Part of a small language model's weights.
Architecture: LayerNorm before each block, learned positions.
Training: a variant of Adam for these matrices, 398M tokens, 6067 steps.
Each number is 128 + 32 x the weight over its row's rms, rounded and kept within 0 to 255. Layers, rows and columns count from 0. The size above them is the row's rms in percent of the matrix's.

# layer 2 MLP down (transposed), 1024x256, rms 0.0558, rows 219-232, columns 0-255
size [ 88 103  91  87  93 105  94 106  99 126  86  96 102  91]
[[184 140 138 141 141 102 183 122 113 121 120 112 158 132 147  87  61 167 118 128 132 148  91 118 159 114 124 144 182  82  61  72 111 139 107  96 152 143 194  68 116  87 118 146  89 141  59  84 179 123 169 128 170 158 181 137 127  99 151 120  73 135 135 120  86 129 160 117 126 100 133 160 125 165  91 120  81  86 186  99 148 151 186 181 150 159 206 127 132 160 143 145  99 153 109 115  98 112 223 151 144 173 135 139 218 133  99 141 103 142 115 117  67  83 114 100 142 119 161 109 129 170  63 142 151 131 113  90 113 138  51 134 115 114 153 177 155 161  96 161  78 115 140  98 157  73 105  91 117 103 168 145 145 167 141 156  62 175 125 178  56 134 141 199 139 138 103 130 129 111 112  96 187 140 171  94 113  73 118 129 180 118 122 140 111 117  95 105 133  81 110  87  90 101 151  95  77  50 122 155 143 119  84 126 118 131 112 145 118 137 113 101 150 150 149 137 140 124 170 141 156 154 121 103  93  76 102 129 118 120 115 121 102 132 111 125 122 168 151  72 151  45 152 110 119 100 112 153 105  94 154 115 174 123 101 137]
 [142 141 148 120 127  62  91 113  98  93 104 111 127 102  83  85 114  78 134  91 142 202 111  78 100 131 155 133 102  51  67 111  94 146 107 162 147 133 108 108 116 151 181  98 134 151 154 100 107 202 130  79 133 152 150 140 170 122 113 120 125 172 171 166 177  74  63 148 160 131 158 165 101 120 118 164 116 129 115 159 146 139 110 125  97  97 127  94 197  85 198 152  96 181 116  72 119 142 132 135 110 153 127 119 110 185 107 121 183 147  66 101 158 140 196 136 114 156 115 134 104  97 140 175  90  83 131 154 134  42 164 118 123 140 127  66 145 131 107  78 115 163 107 116 150  83  88 131 170  96 141 109 147 188 122 110 151 173 125  44 121 138  96 128  92 193 112 120 156 161  95 110  89 178 137 151  74 114 162 123 140 144 161 101  98  97  79 161 117 104 105 101 120 162  82 101 154 159 155 188 166 125 108 179 117 108 131 146  97  95 110 161 113 119 135  87 142 198 106 150  96  76 109 122 109 129 114 109 136 166 124 137 146 116 148 166 167 137 126  89 130 151 157 165 116  49 107  59 141 139 114 110  59 136 147 138]
 [193 128 129 102 100 105 128 183 145 149 141  99 143 144 163  59 130  88 115 149 125  88 189  87 100 129  94 130  89 147 149  74  86 165 172 102 117 115 102 126 142 147 170 152 134 148 120 100 117  99 167 105  82 102 128 117 117 119 119 156 168 118 171 153 125 139 177 125 160 138 168 102 107 144  68  63 153 126 177 173 110 118 164 121 149 131  83 139 101 150 146  71  89 123 112 151 124 125 121  98 154 132 109 191 159 116 134 107 115 184 119 163 149 146  31 135 201  85 160 157  95 114  83 131 165  99 119 150 109 139  69 148 123 165 114 181 133  79  66 136 138  85 147 119 111 179 132 167 167 118 156 153  87 185  49 158 130 115 166 164  94 102  92 176 173 145  92 117 134  99 135 158 207  77 121 159  81 144 140 115 119 106 138 142 122 119 118 119 115 144 127  56 119 202 146 147 140  89 131 140  81 113 130 152  98 100 114 179  97 112 171  91 142  88  92 142 123 112 114 141 146 119 143  43 108 200 115  91  77 190  94 126 152 118 165 107 107 104  76  68 126 129 115 115 120 120  83  98 152 143 105 172 114 155 167 171]
 [151 130 133 120 126 187 100  84  97 150  99 140  96 119 136 124 152 145 112 112 128 208 123 146 107  81 105 114 146 149  65 114 161 120 160  76 118 100 124  96  91  36  96  96 179 114 127 120  68 130  90  75 149 128 158 170 158 111 111 141 129 121 132 107 139 164 144 151 110 147 149  68 112 117 108  60 101 192 117 140 150  97  62  94 125  91  41 119  97 147 152 158 109 150 134 135 124 139 106 118 159 121 122 178 130 144 114  88 154 168 108 117 126 187 148 123 191 122 145 169 136 111 154 128 124 134 130  46 103  92 123 113  44 163  93 135 188 130 142 201 124  77  96 164 135 141 142 121 156 180 114  77 123 133  82 146 110 132 169 132 119 150  62 128 149 132  74 129 126 196 154 113 105 138 151 129 169 128 148  86 162 151 134 129 124  90  97 128 126  76 144 159 129 159 135 112  87 157 119 157 109 134 125 129 176 148 115 112  88 138 152 139 193 127 144 128 159  86 148  77 172 137  77 139  76 110 136 183 138  91 106  49 123 133 152 117 152 134  97 118  98 139 104 181 201  95 136 150 142 149  78 142  76 147 103 238]
 [164 145 162 124 151 123 171 145 148  92 132 114 161  88 156 186  98 172 136 132 143 177 104 104  72 120 157 153 146 177 139 108  99 186  67  93 140  89 110 121  91  89 147 147 166 122 102 113 130 145 148 125 114 120 136 151 157  83 154 179 148  63 150 110 162 142 157 109  98 174 139 156 184 105  41 104 106 146 119 143 146 160 205 130 178 172 123  92 108  74 108 147 140 129 127  93 158 113 105 115 140 121 127  77 158 111 148 149  77 168  86 129 122 181 145  99 120  88 116 111 104 137  78 115 138 143  78  92 117 126 124  62  58 134 126 138 171 100 163 143 122  83 139 133 109 109 187 104  87 182 169 144 173 173 159 129 171 110 137 165 119  79 124 121  84 135 183 125 120  78 116 176 142 100 142 134 118 138 112 143 171  81 123  98 110 135 194  35 117  86 127 153 184 129 113 102  94 117 121 150 100 145 140 139 136 160 139 133 129 153 165 127 109 194 107 100 224 137 161 149  58 165 105 143  92 142  86 108 137 141 147 170  74 144 128  96 173 132 139 122 169 151 150 112 172  95  71 204 113 163 123 171 109 147 112  84]
 [111 106 131 157 144 136 117 103  95 127  87 111 106 111 107 138 118 134  91 108 126 150 176 139 117  81  88 100  44  98 108 124 118 126 155 169 103 110 136 128 138 141  76 115 125 167 151  61  81 159 128  92 125 119 191  66 170 179 132 127 123 115 153 159 186 160 162 144 131  90  88 163 106 119 116 148  70 178 106 131 140 153 145 109 133  87  73 144 122  99 123 206 117 101  85 154 139 166  64 105 153 195 185 181 131 119 131 118 132  82 139 139 177 216 160 108 153 106 170 177  55 130  36 112 120 162 123  87 157 104 189 151  97 138 133 186 114 118 161 102 108  85 127 131 136 167  88 105 113 137 125 125 141 113  96 144 102 157 164 183 144 133 149 113 128 146 112 105  92  76 180 125 152  70  92 145 152 155 133 114  77 115 117 108 134 100  79 147 137  94  80 103 153 158 164 166  84 101 154 147 158 148 158 116 146 101 124  89 112 115 111 140 112  74 118 162 108  91  80 136 140  81 197 113 121 149 103  66 181 142 155 107 171 122 108 107 148  65 134 110 104  50 154 134  96 131 127 145 122 107 191 191 137 163 117 133]
 [129 117 107 129  98 131 135 138 104  85 163 155 169 169 161  68 143 149 122 117 160  77 108 132 138  90 134 115 116 132 148 113 179 104 103 113 114 193 116  89 129 167 144 176 116 169 112 144 151 183  82 152 134 152 155  71 154 102 143 113 113 103 119  97 191 181 110 123 104 170 168 105 103  96  96  94 162  66 136 154 146 135 133 102  52 147 151 104 146 140 115 140 109 176 125  99 149  81 101 104 118 187 153 115 141 132 106 112 160 136 171 145  54 174 131 121 175  75 143 161 149 113 159 164 151 201 180 167 127  96  95 132 186 115 154 148  87 110  64 133 114  85  97 145  95 141 106  87 143 139 113  93 141  89 150 116 200 140  92  66 118 154 162 120 158 131 116 168 157 174 118 134 158 165 153 147 118 130 139 104 165 164 143 119 137 109 185 132 129 109 110 145  42 139 138 149  80 109 178 200 135  85 113 102 128 114 131 108 179 106 146  68 148 174 162 231 110 128 191 142  97  71 118 149 113 120 152 126 143  53  97 103 132  97 109 137 170 124  93  79 103 148 132 137 177 165 116 140 140 128 107  41 149 124 109  90]
 [129 162 162 202 133 155 134 121  68 181 117 169 169 120 148  84 104 209 111  82 173 109 126 104 115  92 116 188 100 119 221 223 139 166  90 133 156  81 108 179 121  93 120 117 129  75  67  51  89 125 169 107 162 104 210 107 132 168 141 124 207 114 115 133 106 100 130 168 127  70  92  90 155 126 113  40 135 140  99 187 159 148 194  90  71 163 129 145 128 101 133 168 126 148 115 115  89 160 101 139 128 145 106  85 140 136 170 114 139  87  88  92 107 164 130 150 127  89 137 135 135 144 107 154 122 133 162  90 166 136 129 165 165 180 123 130 130  71 110 122 111 106  99 158 117 104 212  92  48 162 148 120  97 155 144  93  58  94 132 122 128 172 112 130 107 136  94 150 197 156 164 114 169 114 125 147 124 161 124 115 122 136 105  97 113 161 115 123 128 124 148 142 124  99 109 107  83 123 151  91 142 137 134  99 185 162 100 151 181 166 134 119 128 160 101 123 133 116 103 128  92 135  90 180 166  68  99 128 151 109 129 102 142 146  73 141 118 162 114  94 135 127 151 142 163 126 154 168 123 142 126 137 116 128 136  88]
 [198 176 112 115 164 123 196  91  96 136 141 111 127 187 178 154 135 183  33 139 106  67 144 107 124 106 129 129 107  85 142 111 108 192  57  88  99 117 130  74 167 137 131 137 117 134  97 147 146 113 122 187 130 114 140 175  69 139  86 121  85  85 117 110 131 128 112  92 156 115 122 107 149  87 100  66 142 147 195 219  60 111  80 146 165 182 253  91  84 123 127 181  93 149 104 133 115 131 149 133 131 120 127 128 125  77 112 130 160 100 106 129 191 133 124  83 151 120  93 123 107 148 141 105 143 121 132 144 121 128 131 106 127  62  65 187 116 142 138 148 103  78 109 142  96 117 101 126 158 104 140 140  96 105 127  84 118  51 108  76 109  96 136 139 123 109 151  73 129 132 155  81 145 123 125  73 136 138 112  83 150 152  80 117 109 137  74 116 109 134 127 103 149 170 136 128 168 138 173 164 155 162 112 101 157 128 102 156 144 137 182 121 139 126 132 161  89  98 143 143 148 107 107  91 128  89 127 140 153 130 188 132 131 164 130 138 167 186  94  81  68 138  98  97 104 129 116 116 112 164 143  94 162 115 102  63]
 [154 122 125 101 154 167 174 140 110 144 153 128 104 184  99 137 104 139  94 128 125  93 166 124 113  74 128 153 125 103 204 147 179 135 167 127 131 148 174 125 157 125  68 145  39 144 116 164 139 120  71 148 118 163 123 123 139 130  97 160 147  77 126 142 166 148 203 151 129 167 138 153 181 129  97 161 130 129 124  85  81  70 136 188 132 139 122 151  68 119 131 112  29 199 181 183 171 157  89 138  88 157 149 101 140 178 133 111  48 179 149 117  73 119  92 144 146 139 153 163 149 168 157  64 123 147 128 117  96 142  79 124  75  85  70 120 119 133 144  96  76 128  74 134 178 153 116 153 168 103  58 124 151 151 107  92 113 139 147 148 106 116 109 224 151  38 118 170 116 115 101 215 149 133 109 124 117 126 103 141  83 163 154 138 181 152 120 111  98 104 100  81 144 165  97 181 135 145 182 141 129 111 157 139 126 132 138 135  65 162 145 113 117 125 121  91 121 168 117 107 108 151 154 162  88 103 154 196 103  98 154 109 131 129 114 115 120 137 115 147 102 112 103 106 111 108 103 154 115 125 137 144 168 129  98 120]
 [172 121 139 170 124  93 156 123  96 204 105 153 159 140  93 156 133 108 132  79  94 117 134 186  87 115  85  96 107  74 132  88 138 179 167 106 110  69 128 172 170 119 111 133 144 128 128 120 165  71 140  98  90 119 147 135 136 109 144 177 104 120 100  86 141 105 124 124 129 133 144 118 103 115 144 131 185 164 102 139 135 115  87 134 136  83  93  86 140 120 158  88  91 107 162 113 127 133 189  95  90 148 155 103 127 132 152 151 154  63 169 138 177  66 144 108 143  82  79 160  95 134 101 129 160  85 116 134 128  38 168 120 144 115 147 168 147 151 196  96 105 124 121 101 203 105 136 114 109 128 175  68 171 114 146 174  78 124 176 137  95 151  76 152  48 136  73 107 183  97  68 185 109 131  65 142 125 113 126  81 123 110 152 132 188 138 144 134 119 125 148 117 110 151 157 163 198  48 134 116 106 164 135 100 109 182  96 154 123 174 201 105 105 161 154 144 163 135 166 135 113 137  96 112 107  77 142 103 182  63  92 158 162 123 115 126 195 164 123 112 150  95 117 126 156 138 142  70 116  92 150 123 145 109 102 141]
 [135  82 143 217 107 116 110 165 133  97 164 138  92 124  90 150 160 157 135 116 173 155 128 131 134  76 130  73  92 111 125 124 140 129 145  57 114 144 119 121   9 144 158 125  92 135 120  89  76 169 136 135 137 126 102 113  49  37  71 136 125 127 193 150 162 135 169 147 149 177 109 189 116 129  74 174  92 170  74  95 118  93 107 153 147 100 103 140 117 115 109 173 199 149 120 101  93 121  93 107 149 174 117 150 126 132 193 161 109 145 151 161 161 135  95 147  87 105 117 105 111 130 117 115 130 110 110 142 161 106  85 121  82 204 156 126 146 136 185  99 123  76 145 168 191  99 130 137 151 113 101 147 120 113 141 136 156 109 146 144 141 209 150 148 124 160 108 138 135 130  97 135 117  86 127  86  91 167  88  62 162 155 168 131 125 119 159 118 108  64 143 135 133 158 155 193 120  72  38 150 140 135 167 133 127  84 185 165 132 163 122 151 132  93 146 112 170 140 138 121  77 103 126 118 117 129 161  96 109 155 134 169 131  98 137 149 133 101  77  94 139 146 125 170 142  90 129 145 149 142 154 141 156 217 115 150]
 [165 121 136 121  96  87  90 147 140 102 128 102  82  27 121  94 111 148 155 127  76 125 125 155 124  98 108 167 167  58 121 106 140 162 145 102 120 125 114  81 165 149 137 104  64 141 122 132 102 164 162 238 129 110  37 136 169 146 114 143  96 128 140 145 143  68 143 133  74 154 115 223 130 153 100 165 124 153 159 121 181 118 153 125 130 135  97 142 125 119  97 133 133 149 171 169 135 103 124 141 131 125 142 113 159 144 119 136 137 121 111 168  86 108 142 106  90 136  91 149  87 112 153 118  81 105 109 172 119 119 115 152  69 137 145  87 150 187  86 125 155 126 170 107 124  97  87 127 102 123 104 145 138 115 124 162 105 117 137 167 134 136  85 123 131 123 151  89  57 148 154  97 149 125 113 133 105  81 120 168 176  45  79  56 122  89 129  98 142  53 121 104 130 136 115 106 130  84 136 128 108 151 162  95 132 160 129 135 109 103 147 144 155 110 172 154 147 175  91 175 107  62 167 198  76 123 145 132 143 102 135 182 121  75 130 122 139 143 189  80 140  88 110 163 161 139 103 221 151 145 126 202 174 115 131 195]
 [155  99 132 166 107 106 163 101  92 114 158 107  92  75 110 129  33  76 185  99 145 181  70 125 178 133 128 120 124 103 171 144 165 137 127 155 126 143 120 114 112 111 158 115  86 101 119 117 122 176  80 173 146 151 137 115 115 157 100 102  92 133 150 106  79 120 120 168  88 145 163 109 157 174 178  85 140  63  80  92 142 155 145  88 131 113 111  83 142 167 181 124 105  74 122  95 157 167 111 128 107  84 148 133 124 188 145 141 162 147 144 146 110 139 123 167 121 164  49 139  54 228  66 112 156 136  85 179 164 130 147 148 216  94 165 138 129 124 122 130 120 179 146 140 149 130 147 123 165 149 178 140 139 140 164 155 153  51 141 132 103 134 123 159 104  93 184  65 128 147 126  97  83 113 107 137  95 141 102 165 164 170  97  78  85  99  96 104 163 121 131  86 170  91  84 113 169 157 116 106 173  72 130 133 122 129 131 126 115 122 107 118  95 134 136 140 134 172 142 112 109  89 118  82 105  68 132 142 131 104 154  93 134 131  89 126 106 113 129 151  47 149 172 134  99 118  80 121 169 200 145 131  86 178 160 121]]
# layer 2 MLP up, 1024x256, rms 0.0557, rows 220-232, columns 0-255
size [ 91  98  91  95 110  91 102  95 104  95  82 101  96]
[[ 71 141 100 146 144  87  65 162  80  89 119 153  94 110 130 114 140 115 112 119 146 160 126 126 116 136 119 124 138 111  82 169 121 125 182 132 120  72 165 197 138  81 135 105 102 104 204 123 196 156 115 162 144  90 122 142 144 147  64 148 125 100 135  91 126 141 123 199 184  96 171 119 121 121  93 150 100  81 180 127 108 113 124  88  86  66 133 112 188  80 141 125 167 161  95 114  76 111 142 164  90 108 113 118 154  60 153 154 155  94 165 143 145 132 104 137 108 110 154 117 203 126 124 130  73 117  92  95 129 175 109 171  81 143  96 110  97 162 211  87 114 151  92 134  71 109 131 118 128 100  63 201 152 101 156 117 105 154 155 108 155 130 108 190 100 188  99 116  92 185 133  83  74 127 168 126 144 151 119  94 122 125 143 163  98 147 106 111 145 153 157 154  75 157 163 167 125 149 101 128 139 157  64 120  99 139  88 155  88 104 159 116 154 122 138 100 181  93  87 143  91  84 117 151 182 128 179 100 139 108 170 123 109 126 164 138 105 118 152  50 179 115  83  89 177 176 142  94 134 121 135 126  87 122 115 150]
 [ 81 126 128 103  97 133 102 114 113  86 171 139 152  88  87 144 186  53 140 150 156 154 195 164 136  95 127 144 181 117 140 188 177 189 115 155 128 128 105 143 131 101 179 105 110 123 178 132 119 117 106 172 143  96  99 135 139  96 152 130 102 180  90 151 103 137  90  99 202 145 118 137 120 123 163  99 127 127 137 130 185 117 108  80  69 123  76 172 112 103 131 174 157  95  83 130 135 144 100 130  98 138  58 175 146 127 105  99 223 133  40 117 158 169  83 149 159  91 107  93 140  96 177 140 111 127 125 128 151 150 132 158 110  81 112  69 106 121 115 128 136 250 118 157  99 120  91  99  44 133 124 171  99 120 141  88 125  52 147 128 131 197 121 125 119 167  94 195 123  98 154 135 154 113 105 157 149 155 164  84 126 101 119 151 149 138 155 109  53 161 136 120 143 185 116 115 120 100  92 122 123 119 174 144 125 158 160  94  74  99 110 144 131 133 120 122 113 151 110 130 134 161 129 172 158 139 171 125 101 130  99 122 137 120 183 166  92 194 154 155 150 161  77  96 136 132 126 106 144 127 186 112 113  93 159 155]
 [ 75  77 132 108  53 147 153 189 124 117 173 142  94  74  97  72  96 178 110  74  90  97 204 138  71  31 108  77  87 173 133 138 146  83 181 147 159 183 133 133  81 111  69 136  97 135 128 167 148  85  85 130 162 140 145 112 148 113 123  62 134 131 151 115 130 134 146 127  90 147 132 126 121 140 179 164 134 109 189 104 138 100 147 149  86  44 127 129 108 178 146 126 140  87 133  62 153 126 137 147 144 108 152 163 147 143 190 131 120 127 128  91 162 140 198 177 137 159 135 104 156 150 155 160 115 194 115 161 125 130 127 178 122 117 157  86 118 122 157 114 134 141 119 148 104  38  96 136 120 110 120 137 142 122 104 133 127 128  81 112 149  70 131 123 136 143 115 105 137 145  74 134 152 138 129 112 137  99 110 134 138 141 166  76 105 112 124  79 129 169 145 134  74 172 118 123 118 131  86 165 133 210  96 151 139 114 148 151 151 103 101 157 202 127  61 145 186 145 141  98 170 132 117 129 166 120  93 155 128 108 129 162 171 146 150 146 159 108 133  65 145 151 120  93 109  96 184 103 147 109 171 129 131 104 144  31]
 [ 85 122 100 149 150  96  95  94 132 183 130 135 166 154 125  56  56  88  55  85 118 130 111 123 135 119  76 144 120 110 157  90 133 170 127 104 103 174 140  93 145 138 131 161  61  74 141 169 142 151 163 128 151 124  90  66  97 133 145  99 137  74 148 109 143 118 103 130 189 129  84 126 124 114 126 114 128 143 135 136  90 186 145 124 142 130 138 116 128 119 137 101 160 121 129 140 173 178 135 151 114 172 147 186  98 120 168 150  91 144 156 146 130 172 104 193 141 137 166 130  82 117 123 135 114 116 129 144 132 132 169 153 168 111 162 141  80 186 154  38 103 110 139 122 169  86 123 112  87 107 162 162 159  90 146 166 137 110 106 158 183 114 178 110 138 191 111 207 189 117 112 106 173 124 137 139 146 109 119 156 128  76  68 167 111 140 162 127 110 130  56 137 173  98  72 158  99 165  91 135 120 149 104 125 132  90  95 132 160  92 108 111 118 123 165 125 138 120 113 146 126  76 184  81 109 226 138 142 194 119 179 225 196 108 108  81 104 142 141 121 194 143 131 132 114 145 121 126 131 145 102 113 149 191  87 118]
 [105  89 112 145 147 142 100 122  73 116  66 162  80 108 117 190  74 154 102 153 171 136 136 135 147  89 140 141 197 119 144 104 143 102 158  93  86 126 109 141 113 145 139 164 178 146 150  93 118 134 154  49  89  80 110  92 146 153 127 106 111  89 100 115  98 150 155 132 135 105 100 127 162  39 181 126 108  59  92 184 145 109 122  86  78 121 151  75 120 141 117 143 122 178 121 171 105  72 122 129 156 108 155 161 120  59 157 118 148 125 155 102 112 165 121 112 136  92 203 101 157 150  20  94 124  96 112 143 154 145 136 120  92 112 103 153  93 124 132 106 122 161 170  64 148  93 144 142 101 172 154 107 155  82 153 134 131 164 128 145 118 112 200  79  78 136 127 159  92 182 133 103 121 134 186 186 195 125 163 108 121 105  81  93 159 113 125 107 171 174 104 171 127 113 130 124 202  90 109 154 102 133  99 138 121 100 115 182 142  96 211  73 143 151 139 128 107 148 145 219 122 114 198  98 117 119 151 136  97 119 161 168 149 131 178 120 114 102  81 159 108 133 114 162 131 166 151 131 121 149 145 130 127 118 109 126]
 [149 152 103 158  93 118 126  96 109  92 148 112  80 112 106 166 128 167  93 161 181  73 155 144  85  92 164 133 146 141 150 153 193  83 115 129 101 151 123 156  97 136 131 137 153 156 158  91 114  65 113 173 172  95  86 119 127 157 136  83 134  94 107  75 113 163 197 138 129 157 113 126 148 188 131 121  84 117 164 137  85  85 130 111 107 123  85 119  84 148 142 140 127 160 116  69 166 122 116 145  95 149 165 124  51 150 111 171 173 127  75 124 132  70  53 125  92  64 123 138 122  97 157  96 134 124 107 114 137 145 168 147 178  97  86 142  82  87  89  82 143 136 127  99 187 121 120 105 113 169  94 102 124 113 102 179 120  96 134 173 147 152  72 173 127 142  81  84 121 176 185 149 124 144 127  79 164 103 167  67 153 138 224 151 117  88 155 120 123 154  94 112 147 151 143 165 151  77 116  98 168 112 116 149 112  82 132 157  92  83 152 116 129 118 137 122 110 152 117 145 175 130 115  89 146 166  77  79  98 153 102 168 205 140  82 170 108 194 201 116 133 141 145 126  91  88 108 122 151  87 138 159  75 162 148 108]
 [126  77 134 145 132 139 126  60 160 141 123 130 165 150 149 108 118 112 159 107 202  85 182 152 121  86 122  61 132 158  89 126 138 105  97 118 160  88 134  75 134  79 150 163 135 124 156 144 151 137 136 181 111 120 100 162 103 157 116  93 107 103  79 122 107 125 179 137 123 104  38 103 139 121 173 142  85 161 111 180 157 138 155 153 137 122 170 100 127 114 134 121 162 107 124 113  77 151 129 130 126 134  90 131 176 115 109 126 105 128  51 124 148 101 168 147  87 133 183 149 153  89 118 103 112 115 155 126 175 104 147 138 114 182 141 101  98 117 113 109 140  98 149 147  90 136 114  95  90 120 185 151  67  55 117 144 152 155 138 116  83 149 135 111  75 146 173 122 180 163 148 208 176 142 147 119 174 117 198 179 119 148 173 142 117 106 201  86 142 149 173 123 111 204  98 117 144 161  81 154 123 132 101 148 119  37 134 158  81  84 101 119 142 133 164 124 150 170 185 131 161  86 142 105  99  98 152  66  89 113 105 138 140 126 126 138 139 178  49 190 155 135 186  85  89  98 113 116 114 102 154 192 118  84 103 143]
 [104 159  94 103 186  74 130 141 105 120 105 173  94 174 103 108 100 167 108  88 154 141 114 120 162 114 141 129 185 124  71 130 166 130 161 101 101  87 153 204  39 119 120  88 146  93 144 165 176 100  89 101 132 145 151 117 145 187 145 148 166 105 175  77 132 141 170 176  97 171 137 154 116 158  72 117  96  42 126 121  94 118 127  85 152 144 106 175 192 100 126 115  98 113 153 118 165 121 140 149 144  86 154 132  87 101 131 120 107 114 115 173 100  87 120 117 136 116 110 185 120 136  94 123 201  97  98 182 120 125 139  80  73 143 125 170 116 195 144  71 192 112 152 182 203 149  91 127 148 147  72  77 156 126 178 131  57 131 136 146 154 137 112 134 148 123  42 113 102 177 141 162  69 126  81  95 129 103 116 124 163 168 159  92 120 132 130 118 189 126 129 160  90 108 115 103 128 139 119 116 110 110 126 144 130 101  87 109  74 172 170  98 115 150 112  90 135 151 112 147 120 137 131 106  66 152 134 102 106 163 162 137 162 144 171  54 146 132 198 171 122 135 107 165 125 126 120  76 134 146 119  93 115 136 152 153]
 [112 127 155 117 118 109 142  94 173  91 109 177 195  94 143 189 165 135 113 107 114 196 118 203 149 159 174 198 169 133  14 115  63  88 132 118 125 128 109 142 146 137 219 160 162  90 131  89 180 136 155  98 114  81 154 113 116 150 164  69 128 166 115 123 144 166  72  87 102 130 151 121 102 125 161  83 116 148 115 152 147 156  78  65 137 114 158 152 162 108 146 117 168 173 113 137 139  89 117 116 111 122 105 118 124 141 135 137 191 132  61 125 185 126 128 135 157 117 106 117 103 109 128 150 131 126 127 126 123 148 128 145 185 131 161  55  88 166 108 140 169 125 133 119 112 132 122 105  93 156 146 192 119 139  94 125 179  82  80 120 111 103  92 101 101 171 175 127 169  94 125  88 127 142 123 107 156 164 149 128 141 122  80 108 151 113 175 186  51 142 190 184 167 115 165 110 151 130  67  93 140 156 132 157 158 141 110 142 148 113 126  97  99 118  86 136 117 146  65 139 112 177 135 119 152 158 138  71 181 165 130 211 112 127 146 153 124 132 152 138 165 187 117 118 151  89 168 123 111 114 119 169  93  74 139 130]
 [153 175 114 142 132 131 157 190  98 121 124 139 134 112 115 107 138  93 150 130 103 109 102 126 118 126  40  75 150  98 115 136 160 163 148 161 125  82 127 140  79 190 128  78 143  96 112 127 176 196  90  91 110  87 160  65 156 181 160 147 118  76 151 109 146  97 120  90 167 130 114 155 144 127 133  86 122 107 164 139 128 114 140 126 139 103 159  92 210 133 138  92  99 117 130 119  63 110 157 113 120 153 139 129 103 115 125 163 126 106 106 122  96  68 124 103 118 131 152 114 157  85  86 120  98 103 116 163  74 192 204 173 162 136 117 125 169 141 121 149 141 158 152 164 126  96  76  82 154 147 166 155 169 110 141 157 125  76 167 131 166 138 110  90  81 148 157 142 181  80 103 128  70 186  89 111 175 137 114  98 113 150 163 166 144 181 162 227  82 171  91  98 109 104 118 167 152 153 106 115  84 113 138 110 191  97 116 168  65 139  63 130 204  65 106 153 141 198  77 169 148 155 126 151 112 110 110 182 116 171 145 127 147 155  94 131 122 128 182 128 134 106 116  78 128 111 120  88  94 112 125 132  97 121 121  91]
 [ 97  70 144 158  84 114  55 187 119  94 103 139 113 156  75 151 176 151 116 121 161 114 144 154 130 133 178  79  85  59  59 171 139 105 155 164  76 130  92 120 113  88 162  73 161 131 137 112 171 132 158  92 136  82 119 142 140 103  81 125 144  74 100  89 138  90 114 150 149 185 139 148  83  96 157 190 129 159 132 171 111  95 186 146 113  74  84 135 139  85 107 167 159  83 116 142 147 165 124 131 155 114 105 143  97  85 160 165 161 101 115  66 159 173  97 146 136 115 138 116 160 117 107  86 147 104 143 122 139 163  99 164  63  80 144  87 107 141 109  82  85 144 103 126 161 109  44 146 100 117 173  90 119  98 136 128 105 130 151  98 194 118 135 149 122 105  51 131 156 127 191 140  83 119 119 118 122 142 151 125 111 126  86  94 106 122 150 115 133 176 166 143  98 148 131  99 149  99  71 116 145 127  92  64 177 104 117 104 108 175 128 126 113 168 136  87 189  78 165 153 118 135 180  83 174 133 202 127  91 177 115 170 127 109 108 106 130 158 129 102 130 128 106 137 172 170 173  93 124 185 161 151 107 162 154 139]
 [118 120  60 154 113 128 149 140 110 153 115 107 126  97 166 170 143 149 104  62 131 115  93 109 139 132 173 169 115  48 111  75 129  63 122  85  78  88 133 150  97 131 201 155 109 127 114 186 161  83 170  81 148  92 138 128 118 115 140 136 123 103 115 148 129  99 149 110  56 117 128 144 167  77 119 140 119 141  56  91 132 157  90 117 142  77 104 167 218 194 153 120 122 107 142 171 153  45 109  72 155 127 118  72  64  88 151 130 174 127 195 142 120 121  82 128 151 134 122 123 187 136 103 120 135 116  47  89 127 137  99 124 171 160 118  89 119 196  89  40  94 180 121 115 118 188 124 131 174  82 183 100 119 125 144 161 158 113 123 139 158 126 131 146 130 166 164 139 153 194 126 131 112 140 155  95 179 124 135 178 113 169 135 121 104 147 168 118  98 145 156 150 143 103 164 174 144  95  75 157 144 195  75  77 140 168  82 140 116 116 117 155  91 152 120  97 136 147  80 138  99 107 163  92 108 137 128  93 113 134 130 143 116 159 101 126 119 126 152 152 129 116 106 161 151 114 125 156 148 158  92 187 163 115 117 115]
 [136 113 162 188 136  62 139 139 111 111 132 158 141 109 138  91  78 112  93 126 122 120  98 118 117 103 170 188 190 100  82 108 113 162 169 127 100 156 241 117 182  78 136  73 139 134 149 113 143 110  99 145 124 121  92 144 184 156  78 101 117  90  82 150 153 127 126 144 208 109 124 107 126  64  96 141  97  41 156 127  72 175 175 182 133 156 165  67 149  92 139 156 106 186 139  62 146 151  98 139 118 125 144 154  98 104 144 144 181 147 126 129 117 119 101 155  87 135 119 136 142 141  81 125 160 115 109 154 139 142 109 126 133 125 153  90 147 123 137 163 101  79 119 185  59 137  91 131 108 110 171 161 141 104 127 118 128  63 122 117 111  68  97 137 129 140 162 115  98 152 204  78 167  69 116  72 158 106 179 154 116 108 143 113 111 111 209 128 118 115  58 102 118 102 144 121 152 167 142  89 147 118 151 126 143 104 157 140  83 158 174 108 126  79 114  88 130 172 130 124  97 124 140  71 115 143  59 142 163 134 122 144 184  84 188 119 107 122 107 134 150 123 153 142  97 139 126 103 104 142 113 150 108  45 153 154]]